config.yaml
num_attention_heads: 3
intermediate_size: 1024
hidden_act: "gelu"
norm: "layernorm"
lr_mult_qkv: 0.7
lr_mult_o: 1.14
lr_head: 0.006
schedule: "wsd"
batch_tokens: 32768
doc_mask: false
max_steps: 8307
Each number is 50 + 15 x the weight over its row's rms, rounded and kept within 0 to 99. Layers, rows and columns count from 0. The size before them is the row's rms in percent of the matrix's.

# layer 6 MLP down, 256x1024, rms 0.0527, rows 160-214, columns 384-511
099:29 39 35 45 32 73 39 73 16 65 67 50 59 56 53 47 63 51 53 42 45 19 37 56 50 36 52 49 61 36 43 52 36 53 65 29 60 43 41 34 39 58 48 71 47 58 48 55 50 49 58 43 62 32 58 68 18 54 30 65 42 37 55 56 42 56 50 58 51 68 76 59 63 43 47 68 64 62 53 38 59 88 67 39 68 36 77 28 53 49 54 60 29 32 46 39 30 37 43 68 58 48 60 64 86 46 66 56 55 62 59 43 14 46 58 65 26 70 19 61 58 49 68 63 52 35 54 70
099:64 59 39 66 42 36 62 46 75 50 49 31 27 75 34 59 63 59 42 53 54 32 55 39 52 55 71 38 51 70 64 69 48 55 24 70 39 60 55 38 42 33 28 67 67 24 45 51 48 71 33 57 26 52 77 66 55 44 79 43 42 52 45 64 84 29 42 56 55 39 45 39 44 60 64 56 38 39 58 49 60 63 41 55 50 75 37 62 45 59 41 63 60 57 74 56 34 65 59 70 53 61 45 63 44 53 44 69 33 76 26 69 52 51 37 51 56 46 35 49 64 42 53 52 44 57 32 52
099:37 56 38 85 44 63 40 45 34 27 39 47 64 38 61 81 51 57 52 39 48 43 16 59 44 52 35 53 38 65 42 21 44 48 49 23 52 62 08 35 36 44 68 65 63 56 28 41 58 47 56 65 51 63 40 45 65 39 42 40 37 51 51 53 56 20 42 72 65 44 48 24 85 61 76 45 39 31 51 41 60 40 55 55 56 63 47 58 22 45 59 47 63 70 52 43 30 53 68 79 62 68 24 39 54 46 48 50 45 55 09 62 88 63 76 60 47 59 29 53 60 66 50 38 64 53 41 34
105:81 81 47 46 51 38 59 41 74 62 58 66 65 51 32 33 53 32 45 49 36 18 44 49 56 52 64 47 41 86 52 47 43 26 72 48 48 38 58 60 54 34 70 62 38 35 58 43 44 82 36 63 26 60 54 31 47 49 72 91 84 63 50 50 56 55 66 52 64 62 44 41 46 60 39 46 63 51 73 57 56 57 73 17 30 31 53 69 56 70 51 06 71 51 51 54 28 42 77 26 53 62 46 42 70 60 53 37 35 40 35 35 16 36 75 35 65 13 35 61 52 38 66 30 53 36 67 47
097:65 49 60 52 67 57 54 47 47 53 62 39 54 61 72 70 42 48 47 56 71 30 27 43 64 39 38 56 29 65 45 68 64 48 58 54 70 31 44 51 31 43 72 43 57 30 47 43 85 36 58 46 83 69 34 35 68 50 51 53 84 52 52 38 65 25 58 39 69 41 69 40 65 58 35 38 54 57 35 60 60 41 66 47 64 78 46 32 41 68 51 60 37 33 13 44 49 69 37 49 42 30 91 63 35 53 63 87 41 61 49 73 37 60 92 45 63 62 60 45 37 41 42 76 79 43 72 86
102:49 46 46 20 61 60 31 53 46 43 44 61 51 53 59 62 57 52 48 49 36 55 43 52 57 43 32 39 26 49 19 71 50 70 45 39 24 69 78 48 53 65 57 45 68 61 27 70 38 42 46 81 49 36 45 54 12 62 50 33 78 67 51 69 33 58 35 30 53 55 34 27 51 39 58 82 55 55 52 34 46 40 74 64 32 59 42 53 51 47 64 26 71 58 43 64 30 39 39 18 60 41 60 80 36 67 59 60 50 53 76 68 56 59 47 27 52 51 57 64 43 46 62 43 49 50 49 55
106:68 18 41 24 52 53 65 50 64 63 38 47 29 52 68 60 55 55 48 58 74 73 39 29 43 64 52 55 65 39 56 56 29 42 68 50 41 63 62 30 51 60 29 70 50 75 64 66 44 58 42 45 53 43 53 67 60 37 26 63 56 62 44 71 54 65 66 59 65 70 37 50 48 74 54 59 38 47 25 49 81 52 43 90 39 69 55 54 65 52 46 55 56 57 58 56 41 57 65 90 46 52 65 12 69 53 54 43 28 34 26 58 62 53 50 28 36 78 60 58 36 80 44 80 48 71 56 76
098:40 42 31 74 36 57 54 46 55 35 59 53 72 40 71 54 54 63 48 66 60 27 54 41 49 77 30 75 57 22 64 43 57 99 28 58 30 42 49 20 34 40 49 74 60 29 93 51 53 66 33 48 71 51 34 46 48 50 49 48 41 41 54 24 54 82 50 38 56 35 39 69 51 38 56 45 33 77 66 49 36 84 60 68 64 52 44 56 52 23 58 33 27 43 51 42 47 30 41 54 29 50 86 50 84 38 49 44 21 43 49 19 56 38 52 53 28 44 17 27 37 25 71 49 51 37 48 25
100:61 50 41 65 39 55 65 97 43 56 58 42 52 50 37 49 29 60 52 37 69 67 60 32 68 78 64 40 63 50 72 35 58 32 47 61 63 40 49 36 49 62 55 85 34 53 65 58 55 66 49 91 61 36 30 57 68 43 67 20 63 45 57 38 49 70 50 42 68 41 39 55 29 53 49 38 64 57 86 41 51 43 80 54 35 72 32 44 53 62 49 56 52 52 52 44 34 59 61 36 49 26 62 32 59 43 42 38 41 48 58 55 63 70 66 73 53 63 56 24 37 39 66 55 63 39 41 46
096:33 38 37 53 62 59 60 36 47 90 51 57 58 34 54 70 75 41 49 41 55 41 69 55 46 59 72 79 28 62 71 55 67 56 26 45 68 53 80 39 41 49 72 89 63 43 41 53 16 66 54 86 34 53 62 72 64 22 49 26 31 57 10 63 41 47 47 63 27 47 73 50 32 50 66 73 31 45 44 53 64 79 22 37 44 50 78 49 46 61 54 60 52 32 76 54 66 56 42 67 74 73 42 61 45 73 50 46 60 60 80 53 52 75 37 41 85 70 51 62 62 66 74 51 53 48 70 33
105:62 31 40 21 60 66 88 63 48 79 43 83 46 41 26 50 45 46 45 36 36 63 58 65 68 86 45 61 54 57 37 72 48 47 61 52 27 48 55 29 60 55 47 25 63 37 35 46 58 49 99 34 49 24 83 45 64 42 55 68 62 79 41 25 48 50 84 69 51 59 47 45 40 55 65 36 29 75 36 70 38 42 47 46 27 54 24 53 44 63 35 26 65 35 63 31 72 36 55 36 75 43 61 55 55 78 42 37 32 47 67 55 28 59 64 38 75 11 55 42 24 43 78 62 45 47 60 55
102:55 54 55 63 47 41 45 21 27 46 59 52 54 32 40 56 60 50 63 49 53 62 35 62 56 27 62 40 65 42 51 36 50 34 55 63 64 33 58 68 56 33 43 70 52 57 41 50 29 71 48 43 32 01 47 28 30 77 41 32 45 55 51 57 68 37 66 48 51 63 41 57 28 71 47 40 54 42 51 48 36 37 64 68 28 58 48 44 52 34 59 62 40 85 23 46 30 66 55 25 80 42 16 51 46 48 39 46 37 42 66 52 68 59 73 64 75 57 69 50 53 21 51 59 38 36 85 57
099:49 65 46 47 45 74 51 57 56 67 69 52 38 54 54 37 66 32 65 39 56 27 59 75 54 19 29 51 78 47 48 51 62 56 52 33 52 50 30 33 44 62 46 52 59 18 60 44 57 69 54 74 26 52 57 44 52 48 74 41 39 61 68 51 67 79 53 65 53 55 18 50 48 61 47 37 68 60 67 71 44 27 33 64 41 81 23 41 49 55 52 33 54 73 60 21 81 66 47 63 36 40 73 52 46 47 40 45 62 44 70 81 40 48 38 35 71 43 73 63 46 52 45 40 36 80 43 46
101:38 43 39 41 58 40 22 42 61 46 55 60 48 94 44 43 38 59 42 36 54 69 59 73 56 51 57 69 39 44 39 54 71 55 61 56 75 45 53 23 74 76 22 18 33 40 41 59 38 47 41 53 68 78 54 38 50 60 44 34 57 59 45 54 50 36 57 46 54 64 29 73 62 45 41 44 49 57 46 51 62 31 46 41 69 19 45 70 27 36 54 70 45 49 71 32 15 72 65 68 67 17 55 46 41 41 46 61 55 41 29 48 62 72 72 48 72 45 40 62 65 58 39 25 34 53 38 42
106:43 47 58 56 51 48 44 51 53 42 88 58 47 67 44 18 37 53 61 37 23 55 47 52 27 57 35 26 71 39 52 44 62 45 55 32 62 56 48 44 50 21 66 67 29 22 67 48 75 58 58 20 37 23 33 78 63 34 29 33 26 36 45 62 38 77 59 75 46 62 58 52 69 42 38 71 26 56 65 37 21 60 49 32 75 35 71 43 38 72 30 47 57 65 27 30 52 44 59 17 50 81 58 39 45 18 28 25 50 28 44 46 65 49 39 51 52 51 29 67 28 42 66 38 61 15 44 17
098:30 74 58 96 62 43 43 32 52 43 36 67 48 33 56 44 53 53 49 25 35 56 81 27 40 40 30 59 34 40 39 73 66 61 26 78 46 63 37 63 46 54 31 29 32 52 27 58 60 55 46 36 59 56 45 68 41 41 53 55 37 50 58 36 39 51 56 55 46 55 38 70 43 79 74 81 27 71 44 49 42 05 45 60 46 29 58 27 62 32 78 51 42 40 46 37 22 66 50 98 47 83 51 47 55 42 33 38 45 40 52 35 82 47 47 60 34 63 59 60 60 50 43 64 24 36 41 34
098:64 68 53 43 51 65 49 47 72 48 57 18 64 27 39 55 43 39 38 61 38 64 55 50 60 60 46 37 49 53 69 43 68 29 61 61 35 66 59 51 60 46 36 55 34 56 34 58 57 47 28 52 56 32 50 44 39 31 43 61 26 54 54 32 39 48 50 58 58 46 70 46 72 51 47 45 48 56 55 36 67 13 54 53 26 43 29 42 63 16 49 33 16 97 23 52 95 47 60 45 70 53 39 78 52 26 37 55 65 49 80 57 54 60 50 77 51 50 51 47 52 60 41 46 70 49 25 33
100:27 48 33 34 72 58 43 38 50 52 41 49 51 51 58 46 37 62 35 58 38 48 60 56 31 62 28 68 41 61 41 59 54 27 31 71 70 32 70 56 57 50 46 44 87 42 69 59 39 63 64 42 43 46 35 63 35 03 78 46 72 58 44 43 36 69 61 48 47 13 53 63 35 45 61 50 42 67 46 31 50 60 60 34 48 28 71 42 64 66 63 58 83 44 49 65 17 35 47 32 48 52 51 43 41 79 35 89 57 40 25 43 54 55 37 80 71 68 29 48 38 48 08 52 71 35 29 58
102:59 17 76 88 48 66 70 36 50 66 42 55 31 80 54 51 37 47 43 51 45 45 50 66 57 38 52 53 35 79 35 79 41 72 70 47 57 64 67 67 57 68 49 24 55 58 85 49 63 55 45 43 39 52 47 40 54 32 24 56 71 61 32 49 22 70 57 54 55 47 55 80 49 59 51 60 52 38 54 33 79 37 48 49 35 48 59 47 76 58 20 23 30 68 37 68 24 48 66 39 53 74 53 33 68 35 71 56 41 54 39 36 61 49 57 36 27 54 49 38 07 46 65 50 32 67 57 62
099:47 72 39 88 43 54 66 54 29 59 58 31 34 63 53 46 81 50 39 28 59 49 46 68 67 45 46 63 46 20 62 53 36 40 25 41 77 54 30 46 65 47 48 17 67 30 41 43 40 65 45 32 44 46 73 90 55 69 56 63 16 55 71 62 63 49 43 70 30 65 32 16 53 70 61 58 46 32 51 42 68 31 72 43 33 73 47 59 86 74 57 96 68 45 54 32 50 62 39 44 71 58 49 25 67 37 22 37 51 26 46 59 44 59 53 48 84 51 66 81 79 54 42 67 04 61 49 43
103:55 57 57 58 44 22 45 69 52 40 45 17 55 53 43 33 53 27 47 60 39 54 41 31 28 40 58 49 48 60 57 37 51 59 40 30 48 59 66 56 54 25 58 14 24 48 39 62 49 44 66 28 36 33 84 47 41 45 30 31 80 42 24 70 53 62 56 47 32 54 07 53 52 29 32 58 56 37 52 54 59 65 28 38 48 52 40 48 58 57 81 63 30 29 33 52 40 44 50 50 41 75 64 35 62 55 52 29 57 52 65 45 27 70 62 38 66 53 58 44 55 70 69 52 36 36 53 20
097:82 43 31 46 70 80 74 49 57 34 40 52 63 69 67 42 54 58 72 76 48 37 34 38 85 71 54 71 20 29 56 37 44 37 42 52 24 37 21 39 51 45 37 21 58 63 57 49 35 56 26 53 92 43 47 59 71 53 59 56 58 63 62 24 57 63 65 54 33 46 23 71 42 55 73 23 53 54 53 45 43 48 39 51 68 18 68 51 52 59 50 31 50 48 68 65 77 24 61 58 30 42 27 65 26 51 44 36 40 22 81 47 30 47 81 74 48 34 47 46 42 36 26 65 72 25 32 58
098:74 71 51 57 30 63 60 41 36 33 60 45 57 56 31 51 38 52 30 50 52 56 51 32 55 64 56 27 20 58 46 44 44 33 80 47 60 70 42 67 19 52 45 55 45 54 53 57 38 69 43 23 47 42 53 58 44 69 81 67 54 51 81 55 71 52 68 33 36 48 48 51 35 45 55 57 26 35 57 56 42 77 46 61 48 59 40 71 59 49 42 51 68 26 33 57 34 33 38 34 62 72 54 56 52 52 24 42 60 37 72 41 34 58 50 58 50 40 40 47 27 55 53 38 69 40 69 69
099:67 36 68 47 46 41 67 52 75 89 54 52 45 46 62 52 57 57 14 59 36 44 56 77 41 82 54 81 63 53 54 38 38 38 53 49 66 39 45 58 84 60 53 35 56 62 71 73 32 36 40 29 55 72 48 40 53 45 80 53 45 59 62 61 29 69 68 63 32 36 59 46 48 26 58 54 29 59 28 30 59 35 51 34 70 62 61 51 48 55 24 46 39 50 35 68 27 48 62 31 72 47 42 44 56 32 49 31 26 40 44 51 45 49 01 27 59 60 46 54 38 45 43 64 49 49 43 52
092:41 55 70 82 47 34 72 28 53 45 71 42 55 39 81 28 66 45 26 61 38 58 68 48 35 72 48 45 35 75 69 35 50 33 44 59 51 45 65 53 50 50 28 46 75 68 62 46 30 55 50 31 67 54 60 56 38 43 50 46 68 79 57 61 38 49 43 65 15 43 32 78 36 29 58 50 34 60 56 42 63 51 55 65 31 62 72 55 38 45 42 41 57 34 38 62 35 30 54 61 33 46 49 60 47 65 47 74 48 63 20 62 61 41 47 80 57 34 56 62 55 62 32 61 61 54 32 75
101:31 43 35 51 37 50 45 58 40 47 66 52 35 62 57 28 54 43 27 57 84 48 47 44 52 62 71 58 38 42 21 51 51 40 48 46 50 53 47 50 42 23 67 65 24 45 36 35 60 40 37 32 48 42 35 58 70 70 28 53 32 42 58 45 30 43 45 56 44 43 20 22 48 43 79 81 26 67 65 36 66 38 29 54 65 78 28 53 51 38 46 55 30 20 38 40 44 77 17 52 70 62 55 46 45 14 48 48 61 44 56 32 67 89 75 51 53 41 37 77 61 59 50 67 59 51 52 65
104:37 52 24 43 49 27 56 55 77 40 21 75 50 58 65 39 53 59 45 70 27 77 50 61 30 42 76 46 49 64 75 56 52 34 46 55 36 51 29 38 52 58 33 32 65 68 74 54 49 36 57 46 42 45 36 34 34 24 44 39 38 60 44 41 60 83 61 49 41 55 51 66 50 39 59 39 74 43 69 37 61 80 37 50 35 50 36 44 54 72 30 62 75 55 48 57 33 72 61 39 36 35 49 34 37 48 10 56 85 51 19 49 40 41 71 54 62 63 38 69 60 76 58 67 42 45 41 44
104:66 47 46 66 57 35 58 41 49 28 60 40 63 50 53 48 54 74 36 70 67 42 52 52 42 27 32 62 55 60 49 25 64 46 38 79 40 65 42 54 22 46 54 60 45 49 34 48 70 63 60 73 40 74 41 35 62 53 52 64 47 52 69 45 54 49 28 48 52 65 51 47 73 68 41 35 83 37 85 51 40 34 36 38 51 40 71 38 38 53 73 48 67 34 73 47 65 66 53 65 63 27 39 80 28 42 25 42 45 44 36 72 48 59 91 48 48 38 84 31 49 53 50 15 53 59 64 56
096:57 37 43 35 49 34 37 46 54 57 60 43 51 48 46 33 60 30 53 60 50 39 76 56 55 43 55 56 58 38 45 51 50 45 50 61 55 39 57 61 81 40 27 60 61 50 26 49 46 63 61 46 61 47 59 49 67 61 55 69 37 54 26 23 79 68 48 32 54 83 16 53 57 50 32 25 52 33 42 58 51 25 24 27 52 38 59 41 42 36 60 64 52 48 26 59 62 53 75 29 56 64 48 65 57 77 53 51 55 52 40 68 42 45 54 37 63 45 67 34 31 58 76 37 44 55 63 37
099:29 75 52 57 48 55 83 78 42 47 65 57 73 47 48 47 56 27 59 65 50 37 65 43 63 62 44 35 29 26 70 45 53 69 34 39 36 34 59 43 48 74 51 65 42 69 70 51 67 69 26 43 45 73 45 53 56 30 51 35 33 27 31 66 47 47 76 57 65 71 41 50 55 34 57 68 60 79 63 56 53 30 72 57 55 55 48 69 42 00 28 62 56 53 66 47 62 33 47 48 49 35 50 54 55 55 40 59 31 43 18 54 53 46 39 68 48 38 51 69 46 54 27 67 62 76 36 80
096:62 26 43 23 55 49 58 50 75 32 60 43 33 66 61 27 48 50 62 48 51 33 35 31 51 49 54 41 71 52 41 53 31 65 13 48 47 44 73 51 40 56 56 51 49 67 47 37 68 56 39 40 40 38 30 79 58 35 47 68 57 63 61 54 57 63 75 26 46 54 64 46 60 68 43 17 57 62 49 35 40 41 36 45 35 63 64 53 27 55 15 27 80 65 43 46 26 29 43 40 41 52 39 59 36 67 35 62 62 56 60 55 80 66 39 62 56 45 56 46 72 55 70 51 61 72 69 35
099:44 46 61 52 56 39 71 48 38 60 27 33 16 46 40 39 43 59 68 46 73 55 56 38 42 60 99 44 20 46 44 40 56 33 35 44 61 40 47 51 63 62 23 52 33 46 64 60 71 59 37 71 32 60 49 76 46 58 52 48 68 63 31 63 51 53 47 21 22 25 49 47 33 58 60 54 26 38 60 19 41 68 47 55 50 55 19 61 45 70 54 48 36 60 60 54 31 47 29 47 33 43 44 28 63 43 50 48 30 65 70 55 35 67 63 55 53 38 52 22 52 53 43 47 79 38 38 60
103:36 58 25 53 60 48 36 70 49 50 39 41 71 42 51 66 33 33 40 44 23 55 45 42 56 24 31 44 66 47 58 33 46 46 62 43 32 33 49 61 38 42 67 51 28 38 58 45 74 30 49 61 40 43 64 31 63 32 55 31 46 59 42 63 28 51 53 46 58 42 17 47 52 44 56 48 70 57 41 58 29 50 54 82 76 58 34 28 56 60 68 40 38 53 32 43 58 68 32 40 62 49 42 53 48 43 47 53 18 51 72 47 57 68 62 39 69 48 71 45 49 36 52 43 43 19 50 33
098:46 61 44 50 32 61 57 48 54 74 47 66 50 50 62 55 52 63 56 69 72 57 52 39 43 28 34 67 63 21 32 46 53 41 64 83 55 57 47 40 44 81 59 10 65 49 75 43 59 28 58 66 44 28 31 48 50 72 46 40 15 68 25 45 56 64 18 46 50 54 54 52 63 65 46 64 79 70 46 57 38 50 46 32 42 46 64 51 71 79 40 41 50 54 57 43 53 58 55 30 59 53 49 62 77 51 35 31 31 67 45 48 35 53 32 55 32 69 82 59 75 36 54 30 32 49 31 32
098:58 68 37 69 54 47 54 31 63 25 41 31 52 50 58 38 70 22 56 53 77 62 40 56 64 36 49 59 36 76 58 62 71 40 55 31 67 36 80 39 35 85 58 43 36 37 26 23 31 49 33 32 45 39 71 34 47 46 68 43 38 11 43 54 42 53 44 57 38 40 38 70 51 23 48 67 73 45 51 59 45 48 49 66 55 68 37 51 26 48 25 60 34 58 31 56 64 45 59 49 67 41 15 55 45 85 39 65 49 15 37 46 27 45 24 36 31 70 63 55 48 10 64 52 43 44 60 59
105:52 41 59 56 70 72 58 43 55 75 50 60 60 63 63 57 45 21 62 32 40 53 45 69 69 73 56 63 54 40 49 46 59 37 47 45 62 41 57 64 24 58 61 45 33 41 47 35 42 44 49 70 64 52 63 60 31 33 31 47 41 48 64 46 35 40 56 38 25 87 48 81 32 39 66 55 52 57 32 27 38 52 61 66 55 53 45 41 53 58 65 28 36 48 38 48 73 59 40 63 69 33 65 55 40 33 49 38 69 56 49 57 26 43 67 61 78 55 53 27 50 44 36 43 43 71 59 66
100:72 71 56 51 53 68 62 62 57 62 25 47 38 68 52 41 44 28 37 40 46 70 59 59 50 46 41 39 80 34 61 76 63 75 64 42 54 71 42 42 63 25 61 55 61 63 42 50 73 41 42 72 49 78 22 34 56 63 46 40 59 56 70 55 39 54 49 46 58 53 58 50 56 58 49 58 50 53 63 28 70 54 32 45 31 41 54 45 53 57 52 34 40 47 61 55 61 42 50 58 63 53 53 29 63 62 59 77 59 36 87 63 69 53 29 36 33 64 59 42 56 52 34 55 38 45 39 45
100:43 58 49 32 27 61 60 52 37 57 51 39 44 56 54 54 49 38 25 55 71 38 23 50 59 56 52 80 55 65 56 71 51 69 61 62 49 51 36 55 45 58 28 67 62 73 58 42 32 38 42 60 60 47 84 72 39 33 22 66 49 59 69 42 70 30 88 66 67 30 69 69 31 59 46 58 67 33 49 59 50 41 50 35 78 29 54 58 46 47 67 34 55 48 35 38 76 53 71 49 61 42 53 60 52 33 47 55 57 32 39 49 34 61 80 45 35 38 35 84 53 41 11 37 48 65 38 66
099:39 29 49 60 57 57 35 40 44 51 66 63 59 49 38 48 54 40 72 02 79 47 18 33 48 80 41 48 46 69 61 57 30 69 39 41 49 35 61 60 60 61 64 29 43 44 35 63 22 40 45 48 63 42 50 33 62 51 68 39 78 47 53 39 60 47 66 68 62 51 52 64 32 24 31 61 41 57 43 50 44 56 40 54 31 34 51 51 35 52 78 60 65 33 67 40 21 09 50 48 48 61 61 30 67 44 67 43 58 45 56 55 39 32 37 56 53 55 28 62 75 42 74 24 69 49 51 76
099:46 62 36 09 57 51 70 63 22 37 77 62 36 52 56 43 64 65 54 50 63 56 33 46 57 56 65 28 42 36 47 47 86 37 61 46 69 46 21 33 74 22 53 62 57 25 31 80 59 48 24 69 64 39 54 28 46 54 50 60 39 55 61 54 47 77 60 38 57 46 70 36 63 53 37 32 51 48 38 60 53 55 42 34 46 52 50 47 55 65 31 39 62 41 58 59 68 40 36 26 54 59 35 56 40 41 37 46 34 64 50 26 43 43 40 35 37 52 29 78 55 54 81 31 38 42 72 33
100:51 63 34 69 49 55 61 49 47 02 42 57 67 89 77 48 36 41 55 68 36 42 60 46 36 66 31 59 56 47 47 38 16 50 46 79 54 49 35 81 34 56 33 86 76 25 54 50 44 45 54 50 46 49 50 28 47 43 32 82 67 39 56 43 74 60 51 57 62 33 16 45 51 53 49 51 35 42 89 56 57 15 51 44 48 46 41 50 60 62 63 44 37 17 60 45 38 80 53 39 56 27 49 59 60 39 52 57 53 60 26 56 30 57 61 58 55 58 31 49 60 43 42 48 63 73 57 39
099:37 58 50 08 64 50 61 33 58 57 60 73 89 66 52 39 38 49 38 50 35 35 39 89 41 57 48 32 48 55 48 52 40 56 62 54 43 34 48 63 44 21 39 33 62 60 57 28 59 49 69 26 29 52 56 40 37 51 58 59 45 31 52 50 63 51 61 47 42 50 70 62 45 84 52 60 51 47 73 34 43 45 62 54 61 49 03 66 68 31 52 59 70 39 63 47 61 45 38 61 15 23 67 61 50 45 25 24 58 59 44 42 53 78 60 60 53 65 71 53 59 68 50 41 77 42 68 75
096:19 52 46 58 53 40 38 65 77 46 40 59 25 47 75 40 58 42 56 28 42 61 52 73 46 51 80 65 57 59 32 31 74 48 57 38 41 64 32 66 41 38 36 56 32 55 55 56 56 51 51 32 21 64 60 53 56 49 18 61 41 50 53 48 48 24 48 50 50 61 46 72 58 66 42 62 39 68 78 65 42 44 64 39 46 49 56 27 82 38 52 40 46 60 72 45 79 34 39 53 50 45 39 67 57 18 17 66 34 54 41 63 74 69 71 55 53 54 55 65 63 57 63 09 53 61 62 26
106:32 52 55 60 47 70 67 50 68 46 44 57 51 39 18 42 53 53 67 49 49 27 38 19 56 39 46 65 34 60 49 24 42 59 40 52 47 60 50 47 51 29 41 63 48 63 30 40 54 89 66 37 73 61 74 60 56 64 71 41 31 45 63 41 49 66 34 30 56 76 60 29 56 40 31 55 66 42 65 16 69 53 64 58 49 30 20 47 49 44 46 41 57 48 36 53 46 48 47 46 59 19 29 75 72 28 59 68 55 46 79 79 32 32 55 42 40 54 40 51 43 52 42 47 57 59 64 46
101:56 24 62 56 25 78 61 46 60 80 34 30 57 51 52 60 34 80 69 50 67 25 37 53 38 41 44 53 62 72 48 62 67 55 33 34 41 63 47 33 27 40 32 43 51 84 44 48 54 39 44 62 51 52 62 42 25 50 39 49 49 54 39 32 52 18 48 42 38 20 61 40 45 48 58 57 44 00 83 63 55 55 59 28 32 46 37 50 13 62 48 46 36 56 37 68 56 38 32 43 42 36 60 86 49 29 47 75 62 50 35 64 43 60 43 57 41 77 27 43 71 87 65 68 39 37 37 49
099:74 60 44 51 59 45 85 36 54 43 49 37 43 52 43 52 39 45 47 51 65 63 39 53 41 62 70 52 47 28 78 53 52 49 69 38 67 53 29 80 39 43 66 31 60 28 13 60 52 42 68 77 51 40 56 52 45 24 80 59 42 56 41 68 32 41 42 36 59 21 73 44 30 42 57 54 50 55 56 54 42 21 45 60 69 47 49 32 47 59 19 28 84 70 58 57 47 24 29 66 58 63 69 29 35 64 49 58 46 65 50 30 54 42 32 66 83 38 27 26 47 55 63 38 55 51 40 37
100:53 36 63 49 65 56 44 52 46 46 46 41 31 47 37 53 34 19 55 16 51 41 17 69 42 55 53 53 49 39 68 57 45 38 44 37 72 52 29 52 60 35 72 54 49 62 54 59 55 61 57 70 48 61 32 51 75 42 51 47 55 72 57 44 55 71 50 36 76 36 39 49 66 85 40 65 46 52 66 47 24 50 70 55 49 46 43 41 46 86 47 30 20 36 50 74 53 69 48 50 74 54 46 52 62 40 57 43 33 69 42 43 45 82 76 51 53 35 27 58 48 66 79 42 14 41 46 27
101:54 76 46 42 34 45 55 36 39 50 56 38 65 40 44 59 46 31 31 55 22 55 10 63 34 43 37 53 13 45 68 43 29 47 52 67 61 48 27 47 65 35 63 54 46 82 51 60 65 45 54 67 37 56 43 64 51 33 55 65 64 56 41 44 41 41 66 59 35 59 31 28 40 68 60 49 51 59 37 27 32 45 50 71 77 41 25 49 69 16 68 36 73 53 60 16 86 51 58 65 23 31 37 45 47 64 71 62 43 37 35 37 62 64 43 77 36 31 50 42 60 62 52 51 34 20 56 36
096:63 45 32 51 36 68 63 55 43 61 53 41 34 61 45 48 61 47 29 56 69 22 45 57 20 30 54 42 40 42 42 35 49 76 15 42 37 22 70 45 60 60 66 52 40 45 64 60 44 46 52 50 50 21 53 60 59 15 42 56 51 28 68 34 33 49 67 52 65 52 75 59 24 36 52 66 61 48 58 67 33 47 48 33 37 68 54 53 57 49 59 51 71 55 37 48 69 15 78 30 72 49 61 29 56 61 78 55 69 64 66 38 57 45 48 49 55 33 44 56 58 56 66 39 41 46 15 60
100:53 45 33 20 64 66 35 31 57 50 59 44 49 47 47 64 64 23 25 56 65 29 85 15 74 35 31 53 79 35 52 14 54 40 19 66 34 44 23 30 59 35 50 37 47 45 70 33 50 28 25 62 53 70 15 47 39 73 80 32 45 36 80 74 61 65 78 66 45 55 41 75 72 29 43 53 56 29 44 50 54 45 57 45 31 51 49 43 21 76 49 39 42 40 74 46 32 52 42 60 80 50 46 52 25 48 61 79 40 57 50 47 33 20 45 34 32 51 70 35 71 64 44 42 56 23 29 56
101:41 95 60 52 55 32 46 59 45 26 62 45 57 28 27 54 66 52 17 35 50 69 64 40 52 66 36 38 29 66 55 62 21 09 73 33 69 25 65 49 41 37 42 43 53 32 49 56 63 54 41 60 60 13 42 38 47 38 47 64 70 57 57 46 38 41 59 37 47 41 83 52 63 62 55 38 54 39 34 64 74 56 44 19 69 55 44 54 49 40 44 72 26 69 72 47 23 61 28 38 49 45 63 52 42 60 49 74 51 57 41 63 48 53 58 52 66 16 69 18 45 59 52 41 71 20 49 53
102:49 18 26 58 42 52 51 28 30 53 49 67 72 55 61 40 46 39 47 36 24 28 41 55 58 64 80 52 54 42 34 76 59 46 50 33 26 48 74 12 53 41 49 20 62 56 17 58 39 45 52 61 47 61 43 30 41 74 70 35 63 58 42 69 48 74 52 64 24 21 65 66 74 58 50 40 62 41 54 83 58 60 63 46 63 38 53 44 29 69 68 51 78 29 33 42 32 35 45 62 77 39 37 46 52 47 45 41 53 52 71 25 33 38 52 43 57 36 55 76 62 64 50 68 47 55 59 59
096:62 50 50 49 65 55 51 55 56 45 53 60 31 35 57 68 49 56 15 63 39 65 64 49 81 35 61 24 62 54 52 42 52 52 48 68 45 39 76 09 56 19 21 66 67 77 48 44 81 66 66 54 73 34 30 55 56 59 69 47 25 74 74 34 49 30 77 49 34 72 56 40 66 37 50 52 37 52 41 43 62 66 72 56 52 37 40 44 76 44 68 38 45 33 52 54 44 47 64 43 78 29 65 86 34 46 63 46 35 54 62 54 54 16 53 56 74 60 62 40 44 48 34 45 75 56 54 23
100:58 63 62 56 51 53 64 38 26 34 47 48 60 58 63 24 38 38 46 63 57 20 36 65 39 43 39 53 36 37 33 52 38 40 48 68 58 22 68 59 53 62 13 62 30 62 57 64 57 45 53 56 60 49 32 31 75 51 75 73 51 55 53 44 56 74 50 51 51 59 43 39 68 62 63 30 29 31 60 72 55 67 12 09 48 51 46 43 65 47 14 74 56 67 65 52 49 42 54 49 28 93 40 42 41 61 34 38 45 86 62 78 38 08 59 47 42 41 62 57 53 40 77 38 29 69 59 47
097:40 61 43 29 75 42 50 32 50 43 32 61 82 57 56 39 62 38 36 46 59 37 61 37 83 66 50 33 32 48 52 55 55 36 62 44 43 32 48 56 11 36 69 29 25 41 41 24 69 38 26 66 57 24 58 34 40 42 58 56 55 33 50 47 16 41 45 41 44 59 65 48 55 38 55 16 10 48 80 45 59 44 56 63 67 53 73 37 40 47 61 65 43 65 43 45 52 40 47 51 17 71 56 53 41 68 40 19 38 51 60 57 53 49 42 48 28 43 51 25 24 12 51 26 30 63 77 39